config.toml
n_layer = 20
d_model = 64
n_head = 2
n_kv_head = 2
head_dim = 32
d_mlp = 256
vocab_size = 8192
activation = "tanh_gelu"
norm = "layernorm"
norm_place = "pre"
norm_eps = 1e-06
positions = "rope"
rope_base = 10000.0
rope_fraction = 0.5
qk_norm = false
attn_scale = 0.177
bias = "none"
tie_embeddings = false
parallel_block = true
init = "normal"
init_std_qkv = 0.0544
init_std_o = 0.0
init_std_up = 0.0544
init_std_down = 0.0
optimizer = "muon_variant"
lr = 0.00677
beta1 = 0.95
weight_decay = 0.026
lr_head = 0.00957
grad_clip = 1.0
warmup_steps = 200
schedule = "wsd"
decay_fraction = 0.831
decay_shape = "sqrt"
final_lr_fraction = 0.0
batch_tokens = 16384
seq_len = 1024
doc_mask = true
train_tokens = 114300000
steps = 6977
dataset = "wikipedia_en"
Each number is 200 + 30 x the weight over its row's rms, rounded and kept within 0 to 999. Layers, rows and columns count from 0. The size before them is the row's rms in percent of the matrix's.

# layer 14 attention output, 64x64, rms 0.121, rows 0-63, columns 0-63
082,177,167,231,207,206,232,214,215,198,247,227,217,221,228,213,274,171,130,155,283,186,165,192,200,218,196,203,207,125,199,227,219,178,200,179,227,195,182,211,137,202,181,190,190,191,170,212,199,194,186,147,195,157,238,229,218,217,185,187,209,192,205,209,138
104,182,195,145,171,237,199,162,219,160,155,178,204,232,214,185,181,186,262,207,237,258,196,236,235,173,189,218,175,203,181,186,181,204,211,163,153,206,181,184,231,141,172,203,165,186,246,240,201,201,255,250,173,195,158,227,210,173,192,214,206,177,217,251,244
109,225,209,175,202,165,229,159,219,243,187,214,167,280,202,159,207,189,173,148,137,134,171,192,259,163,222,174,257,196,210,200,221,190,178,228,217,159,211,167,241,193,228,220,176,184,178,222,261,214,178,222,215,206,196,188,206,219,220,209,226,205,210,236,173
104,179,216,282,208,196,184,180,234,193,216,237,171,175,208,171,261,229,222,210,164,143,145,159,245,193,199,205,147,183,176,174,151,138,185,210,203,167,204,219,184,204,236,187,233,206,240,213,225,203,184,173,212,189,225,176,258,174,163,223,203,168,219,200,185
107,180,201,178,230,238,178,192,154,253,257,237,200,194,177,203,225,162,199,153,225,249,178,246,249,196,154,177,218,161,239,174,223,198,254,247,215,261,205,181,212,209,178,251,203,233,169,188,259,205,190,179,221,212,227,216,186,212,189,164,191,181,200,231,222
113,238,168,253,200,198,234,153,211,225,188,212,190,234,185,140,206,232,199,178,192,184,133,232,186,198,203,227,206,238,195,205,167,147,217,141,176,163,193,245,160,185,232,247,254,236,200,193,188,257,190,201,227,182,140,197,221,182,226,199,225,210,182,191,164
099,247,242,150,252,198,146,227,193,212,195,204,184,234,265,133,184,224,183,170,230,175,230,227,179,209,179,202,264,248,199,231,168,178,241,215,237,180,186,150,192,236,226,176,202,158,183,133,185,189,196,212,214,186,189,207,217,183,197,197,221,238,217,210,208
102,188,193,198,200,156,216,153,227,192,255,186,180,143,108,262,250,212,175,197,236,239,154,231,224,205,144,203,178,162,222,163,195,180,200,178,187,219,184,200,186,194,198,208,181,181,214,191,196,165,177,142,185,168,228,214,180,173,199,256,227,213,212,198,174
096,235,162,218,207,170,198,215,219,183,246,129,193,165,180,230,196,216,156,247,274,202,182,243,227,222,213,164,175,180,152,238,242,248,210,213,140,225,152,246,156,201,222,199,179,186,198,215,198,184,200,188,192,208,219,188,158,190,214,222,235,198,162,191,171
152,189,209,157,202,211,214,193,232,199,138,158,181,225,164,205,276,278,163,236,174,197,177,180,181,223,165,201,202,209,235,237,224,194,199,239,184,198,211,210,215,230,237,250,169,158,183,208,157,193,200,189,116,179,176,203,170,226,156,194,186,226,203,189,200
094,155,182,221,173,228,236,217,159,204,217,191,201,172,195,215,167,126,211,250,247,152,173,186,251,193,257,180,207,171,192,227,174,172,222,207,253,210,218,235,180,206,202,196,141,219,223,185,242,223,177,261,207,184,237,214,168,171,182,151,167,192,200,199,219
107,167,154,184,183,209,164,261,212,220,185,207,221,221,238,210,172,154,202,261,176,211,219,176,169,236,144,239,164,214,148,236,207,245,206,179,219,178,227,181,230,211,160,163,177,181,275,235,176,214,213,248,222,163,216,197,163,200,181,223,180,194,196,191,179
115,156,189,244,198,217,194,208,155,162,168,220,256,236,203,240,254,224,206,241,199,155,150,186,238,240,192,191,202,173,186,215,188,258,195,171,221,231,226,199,119,207,165,207,177,192,162,216,174,218,205,171,244,198,224,183,233,182,155,184,199,240,206,223,227
099,252,182,219,263,115,221,188,197,173,199,258,191,216,192,221,220,189,153,155,266,202,195,176,238,158,229,223,216,203,220,193,197,156,187,215,162,167,171,186,193,200,194,161,238,209,223,242,207,186,162,150,172,193,183,187,146,208,200,200,200,245,215,218,192
104,189,260,141,203,216,217,165,196,233,172,203,231,224,245,224,254,234,226,173,114,177,183,187,117,192,207,193,193,175,204,226,146,162,212,215,212,164,202,202,210,183,210,200,174,198,207,244,201,259,195,159,208,193,197,186,221,222,187,209,187,197,170,256,209
100,224,242,209,278,227,181,217,226,208,192,201,176,156,167,218,171,208,170,194,199,225,261,181,176,155,202,214,233,191,155,245,154,189,214,208,262,211,225,211,225,228,223,169,222,211,168,130,191,257,177,173,225,181,220,225,183,180,230,177,184,195,191,172,245
099,220,175,143,244,198,160,230,223,184,158,173,208,185,229,234,173,158,177,125,205,198,189,221,188,204,205,227,250,230,234,174,200,186,201,194,217,217,240,258,174,184,145,189,183,178,130,216,254,190,195,205,226,237,177,166,204,195,199,158,190,247,173,204,219
110,223,249,213,195,217,150,169,171,203,167,210,163,219,231,211,232,229,216,145,166,229,273,212,177,189,167,202,191,222,159,198,135,161,208,169,238,197,229,197,260,213,188,200,232,205,182,239,157,215,206,196,210,210,191,258,177,169,154,208,187,146,212,214,226
097,181,194,201,185,192,223,167,198,149,179,166,234,184,180,212,227,151,223,195,228,212,261,211,175,194,204,170,259,171,189,209,214,182,181,202,192,196,162,165,174,136,147,185,211,227,173,190,178,246,205,173,252,226,221,234,247,156,261,216,239,212,148,224,197
081,196,207,225,188,184,191,258,228,166,230,225,178,186,225,229,162,200,178,252,213,217,207,175,231,203,199,151,176,208,193,205,171,248,196,250,152,230,180,175,201,190,139,181,216,189,177,170,144,183,209,218,179,258,241,156,168,213,148,174,208,134,207,165,219
086,214,196,261,154,198,193,234,213,208,239,189,136,159,151,246,178,261,236,222,174,164,179,199,204,224,167,228,192,170,201,164,196,213,207,154,212,238,201,208,195,230,209,183,170,179,193,216,157,95,184,193,182,230,225,211,233,192,226,209,219,187,194,179,210
109,174,214,230,183,228,193,193,218,192,275,148,213,239,216,160,155,216,248,209,185,200,200,186,189,158,244,179,228,244,217,195,197,184,167,207,176,232,214,226,172,146,212,209,254,259,210,152,194,224,277,221,228,206,153,199,208,168,177,220,195,170,206,178,195
101,184,220,132,162,250,182,226,166,191,233,184,130,212,176,175,197,259,261,190,206,190,202,208,245,198,233,150,215,172,206,177,223,215,191,178,146,242,207,146,233,225,166,228,233,172,199,227,184,221,174,217,155,214,207,198,216,194,208,214,201,180,192,253,224
107,207,158,177,182,227,181,200,169,132,254,192,215,200,210,147,162,177,185,138,176,194,154,168,176,162,203,220,183,205,201,193,223,158,171,161,201,158,246,227,170,180,181,226,221,214,268,189,216,199,132,216,219,181,210,207,192,197,195,220,162,149,176,170,177
087,171,147,196,222,251,221,222,153,199,197,192,261,184,237,148,152,198,227,210,233,143,198,259,199,200,191,192,187,239,182,210,191,210,213,223,166,191,199,197,177,168,188,173,205,244,219,156,128,234,189,228,206,197,224,173,191,195,243,263,220,206,206,169,162
084,173,229,188,150,181,189,222,215,196,193,141,166,164,169,136,160,211,213,219,242,217,144,162,179,206,209,135,140,195,225,200,220,208,233,195,183,202,177,232,241,165,199,241,194,233,259,151,217,192,207,196,152,212,198,248,172,189,201,221,224,210,179,228,202
101,204,228,189,211,167,204,206,176,177,197,258,204,221,215,206,190,188,219,156,140,181,221,284,232,164,199,187,264,220,221,192,258,189,184,206,180,181,119,142,182,244,162,205,180,157,213,244,190,201,194,207,211,211,205,211,209,227,235,198,179,249,220,200,222
078,262,264,163,193,225,246,193,227,197,187,150,224,222,212,169,221,182,192,193,144,214,205,193,150,216,189,215,222,135,173,207,208,167,171,263,239,176,206,188,175,220,182,194,177,215,245,168,232,213,208,166,162,234,167,154,188,160,242,190,216,218,227,206,226
101,230,189,195,198,221,148,203,216,193,211,249,212,180,241,210,187,201,190,168,238,250,169,161,233,210,247,235,259,203,225,276,237,223,209,190,211,188,192,218,171,161,224,219,197,186,125,219,206,175,224,198,169,182,186,229,213,272,192,200,187,190,154,154,210
104,217,241,173,230,207,216,265,183,170,168,221,201,182,203,227,169,206,148,194,171,172,183,240,168,250,214,244,128,168,177,250,212,259,222,185,226,211,226,222,200,240,189,204,153,192,228,211,211,167,230,223,249,220,234,213,165,225,217,193,153,201,213,175,214
103,212,163,213,227,210,178,175,165,175,177,233,218,183,209,145,222,126,230,135,230,176,193,197,203,185,247,183,195,185,202,233,190,225,175,207,190,174,245,227,172,173,204,242,166,193,148,225,209,183,200,216,252,224,161,260,184,217,169,175,193,227,144,239,170
097,226,203,185,212,134,169,213,199,209,200,243,198,205,284,171,204,204,202,188,187,206,207,181,154,123,169,240,198,238,196,167,204,160,173,152,207,171,223,220,217,201,237,165,205,262,233,230,196,190,218,178,197,151,248,216,208,194,178,237,179,205,252,230,189
100,183,109,227,205,138,203,224,207,182,160,172,173,219,149,241,180,241,244,193,180,194,207,200,193,219,189,142,212,227,245,206,206,221,202,228,186,206,222,236,182,203,198,249,204,226,172,200,224,189,218,190,189,140,190,188,217,235,240,152,210,167,229,148,162
086,215,196,177,161,284,225,206,158,150,226,179,204,176,138,269,222,185,193,217,183,274,175,210,173,185,169,218,182,167,258,166,211,228,128,157,225,216,198,194,156,206,197,232,224,200,176,183,193,187,186,199,189,209,184,210,175,195,183,179,185,217,204,195,233
077,226,181,181,243,166,182,180,204,219,143,252,180,252,249,237,183,206,143,248,176,226,236,257,129,248,196,234,183,177,236,189,181,148,220,164,193,209,215,197,196,222,153,182,176,216,177,202,228,205,246,201,212,156,214,222,182,174,203,199,210,207,200,188,181
091,194,209,190,227,234,209,196,176,211,173,238,179,252,190,164,194,223,170,169,86,194,258,215,211,174,173,222,161,256,198,156,187,219,193,177,223,202,171,217,194,201,225,217,178,152,160,210,170,226,168,206,229,205,210,161,212,191,173,208,158,198,219,198,261
094,174,168,246,170,126,192,196,247,192,185,194,163,92,162,221,182,217,191,206,189,205,243,224,168,213,258,210,210,228,183,236,168,226,234,201,170,195,191,220,274,183,223,196,211,208,213,217,190,194,217,174,254,204,181,198,225,200,197,214,184,166,178,231,185
104,242,213,241,219,217,200,167,173,218,212,187,243,266,210,173,190,238,252,198,229,160,235,197,220,120,176,154,167,213,237,147,194,185,174,201,162,198,171,255,256,159,186,222,226,167,197,213,219,210,168,186,192,225,194,213,195,157,179,229,206,204,184,169,182
084,172,135,147,179,233,165,211,202,247,225,151,229,217,237,148,215,199,194,157,195,205,213,171,187,242,180,174,194,259,225,164,204,208,210,198,207,214,189,213,208,156,170,237,194,183,179,195,188,187,195,283,190,194,150,221,227,249,201,195,151,230,209,157,223
091,158,228,264,186,170,241,187,161,248,223,219,176,223,219,225,220,250,126,218,202,212,205,184,222,223,272,172,197,215,206,134,241,205,226,213,153,205,170,222,156,220,215,220,201,174,156,216,208,189,189,223,195,194,217,148,195,180,211,162,195,174,235,172,194
112,199,215,284,148,222,217,210,191,224,182,198,186,197,149,251,151,221,220,184,273,145,212,163,203,211,229,191,179,150,181,193,228,203,204,182,215,246,192,221,187,204,170,166,212,222,165,224,193,185,169,259,196,176,177,215,189,211,203,175,186,206,170,185,125
100,187,232,203,202,207,148,205,229,157,209,155,285,157,185,165,197,192,176,248,181,220,243,172,139,203,227,176,179,166,224,169,219,219,201,236,173,196,217,160,160,217,215,181,163,169,196,168,224,169,220,212,186,207,259,163,173,218,169,197,235,229,168,175,217
114,232,173,173,172,186,171,194,236,181,186,156,214,182,275,184,167,157,186,217,249,215,245,232,146,179,181,280,208,235,177,251,142,193,212,203,203,182,216,172,198,169,209,164,243,238,229,163,181,189,206,196,213,247,191,220,199,206,195,215,195,211,186,195,251
123,181,216,219,160,201,220,248,249,212,198,144,235,244,176,226,220,206,163,195,190,275,200,214,195,219,231,160,163,194,168,189,223,268,232,209,145,227,181,209,254,243,208,173,191,161,181,230,230,179,215,183,171,180,169,181,219,188,208,215,243,215,193,224,248
111,209,210,228,198,210,143,223,189,174,240,245,208,186,133,168,198,223,292,232,205,235,196,177,143,214,172,190,129,205,212,170,197,255,206,226,190,232,218,220,240,229,233,181,195,217,212,187,199,209,225,163,223,258,196,171,183,204,214,215,174,163,178,194,194
096,153,198,197,147,191,176,154,164,257,226,208,217,197,131,251,215,182,218,249,171,205,204,236,199,207,182,251,202,142,256,200,185,227,176,216,251,248,182,211,187,140,150,243,200,212,222,205,215,208,200,175,201,173,184,182,204,180,165,200,198,172,192,210,168
083,167,224,251,160,193,264,192,182,206,209,202,223,179,176,244,246,236,178,234,211,225,201,170,196,200,177,191,259,189,202,186,198,200,238,240,203,211,155,171,191,287,162,180,205,190,203,190,161,215,195,106,216,192,202,223,255,201,203,186,227,220,189,172,206
091,179,192,212,232,207,234,197,229,223,161,159,248,150,214,179,172,144,198,145,184,208,222,203,199,212,224,198,226,230,241,164,221,196,251,251,224,223,211,236,220,200,215,161,219,194,199,148,243,205,220,194,225,246,148,239,204,215,249,133,159,192,209,206,201
106,134,209,173,190,178,228,248,176,130,218,187,168,190,181,222,234,184,224,233,231,191,199,194,167,217,206,179,112,242,196,161,203,219,178,262,171,171,201,226,176,266,202,193,238,209,232,190,164,181,238,187,164,228,226,182,207,195,194,203,198,215,245,208,181
087,194,232,213,215,164,231,232,221,206,184,158,206,166,152,207,183,174,155,228,248,196,203,194,252,151,215,199,231,206,192,232,216,166,224,228,250,180,132,216,155,193,213,214,205,194,230,154,223,165,180,226,173,180,215,215,122,183,205,195,240,216,232,141,197
102,188,180,223,196,182,243,164,229,238,182,169,227,184,186,215,207,162,223,229,155,180,168,199,223,216,173,238,136,175,193,113,179,193,167,207,208,177,175,210,212,169,176,183,202,220,231,213,234,198,226,243,219,170,158,177,234,194,239,256,170,207,158,145,161
088,171,267,210,248,210,173,221,170,161,177,225,210,182,224,177,240,132,266,214,231,165,183,185,240,200,148,179,203,168,207,197,228,215,178,157,214,236,234,165,249,172,161,212,207,181,231,208,228,232,220,175,195,200,235,209,226,205,208,150,191,234,230,212,227
089,228,214,248,207,223,218,173,194,240,233,180,222,248,195,172,175,169,209,156,210,213,212,146,226,237,191,161,141,158,127,217,193,191,155,170,197,207,215,170,230,245,220,202,180,222,206,209,156,227,217,229,214,236,203,211,188,285,176,208,242,214,208,196,219
091,191,147,164,184,149,233,193,207,209,173,160,197,173,185,224,214,182,179,230,204,213,180,149,136,269,265,200,156,178,234,195,150,165,191,203,195,149,256,205,210,197,174,168,204,231,208,175,210,177,189,191,175,213,201,219,138,223,193,170,219,243,221,209,225
095,214,201,240,231,228,161,181,221,196,296,258,162,173,237,196,237,201,191,197,232,181,194,178,245,270,228,244,219,224,184,198,215,231,178,216,231,218,176,214,176,251,219,188,256,190,193,148,218,175,211,195,206,155,220,174,189,195,186,191,179,194,194,201,151
107,186,141,203,161,222,202,219,195,249,206,245,207,189,255,223,131,163,232,251,215,200,267,211,222,211,183,228,237,209,209,222,227,250,173,247,208,220,189,213,233,193,247,188,186,211,217,203,154,189,182,182,224,217,188,203,239,194,195,142,190,149,242,200,226
087,211,221,126,144,181,231,210,254,217,181,211,228,252,234,198,246,197,235,189,249,226,186,185,213,218,217,246,225,200,231,212,209,197,195,167,190,201,185,174,203,145,271,220,236,223,188,228,183,204,222,166,205,219,129,190,255,197,234,173,206,204,192,215,176
127,267,196,155,212,173,228,162,225,215,154,242,169,254,223,195,189,226,171,169,132,201,204,217,128,167,175,240,214,236,212,253,160,179,196,183,207,137,232,172,174,202,245,180,205,211,204,213,188,202,197,169,211,195,160,153,203,214,208,213,223,229,210,194,205
101,211,218,208,215,145,234,212,184,189,167,160,138,245,172,175,206,221,204,166,177,196,211,136,186,259,242,225,247,216,153,163,239,190,183,157,246,175,241,178,213,204,170,226,177,203,183,176,194,212,236,243,174,191,258,184,177,213,215,213,240,193,232,191,191
111,249,173,220,233,175,205,211,202,219,168,188,166,174,201,195,171,193,187,179,176,200,236,224,266,143,202,201,302,233,200,242,237,131,175,189,233,205,190,178,230,222,223,208,227,192,209,176,249,210,161,239,193,196,209,164,206,230,232,214,241,206,210,212,168
085,183,201,216,209,214,202,190,187,205,206,261,171,148,191,231,152,232,208,247,202,239,147,210,216,249,209,190,214,231,158,157,184,244,207,149,233,181,216,154,222,228,193,170,196,250,206,150,208,175,213,213,141,186,213,161,255,203,196,195,190,182,158,247,229
100,182,240,210,225,230,149,207,190,167,224,218,199,143,180,179,153,200,189,259,244,211,203,228,197,144,161,199,190,135,208,260,225,199,228,192,130,225,210,185,215,197,195,178,181,133,197,187,182,197,176,238,203,221,244,244,178,196,205,193,182,150,192,183,220
092,198,218,112,212,258,237,209,166,218,262,235,251,162,216,192,242,194,211,237,190,183,201,219,249,185,181,172,176,198,136,194,217,188,196,218,190,186,146,190,235,199,243,151,189,201,212,240,201,203,181,227,177,177,207,205,205,203,229,251,189,178,214,255,187
095,232,207,167,184,205,176,128,160,251,194,212,210,211,241,210,154,191,185,218,154,168,211,205,256,173,206,144,219,266,206,180,184,205,232,201,194,198,208,99,198,155,227,217,179,195,183,249,221,198,184,217,165,243,194,184,222,186,214,231,185,197,216,205,198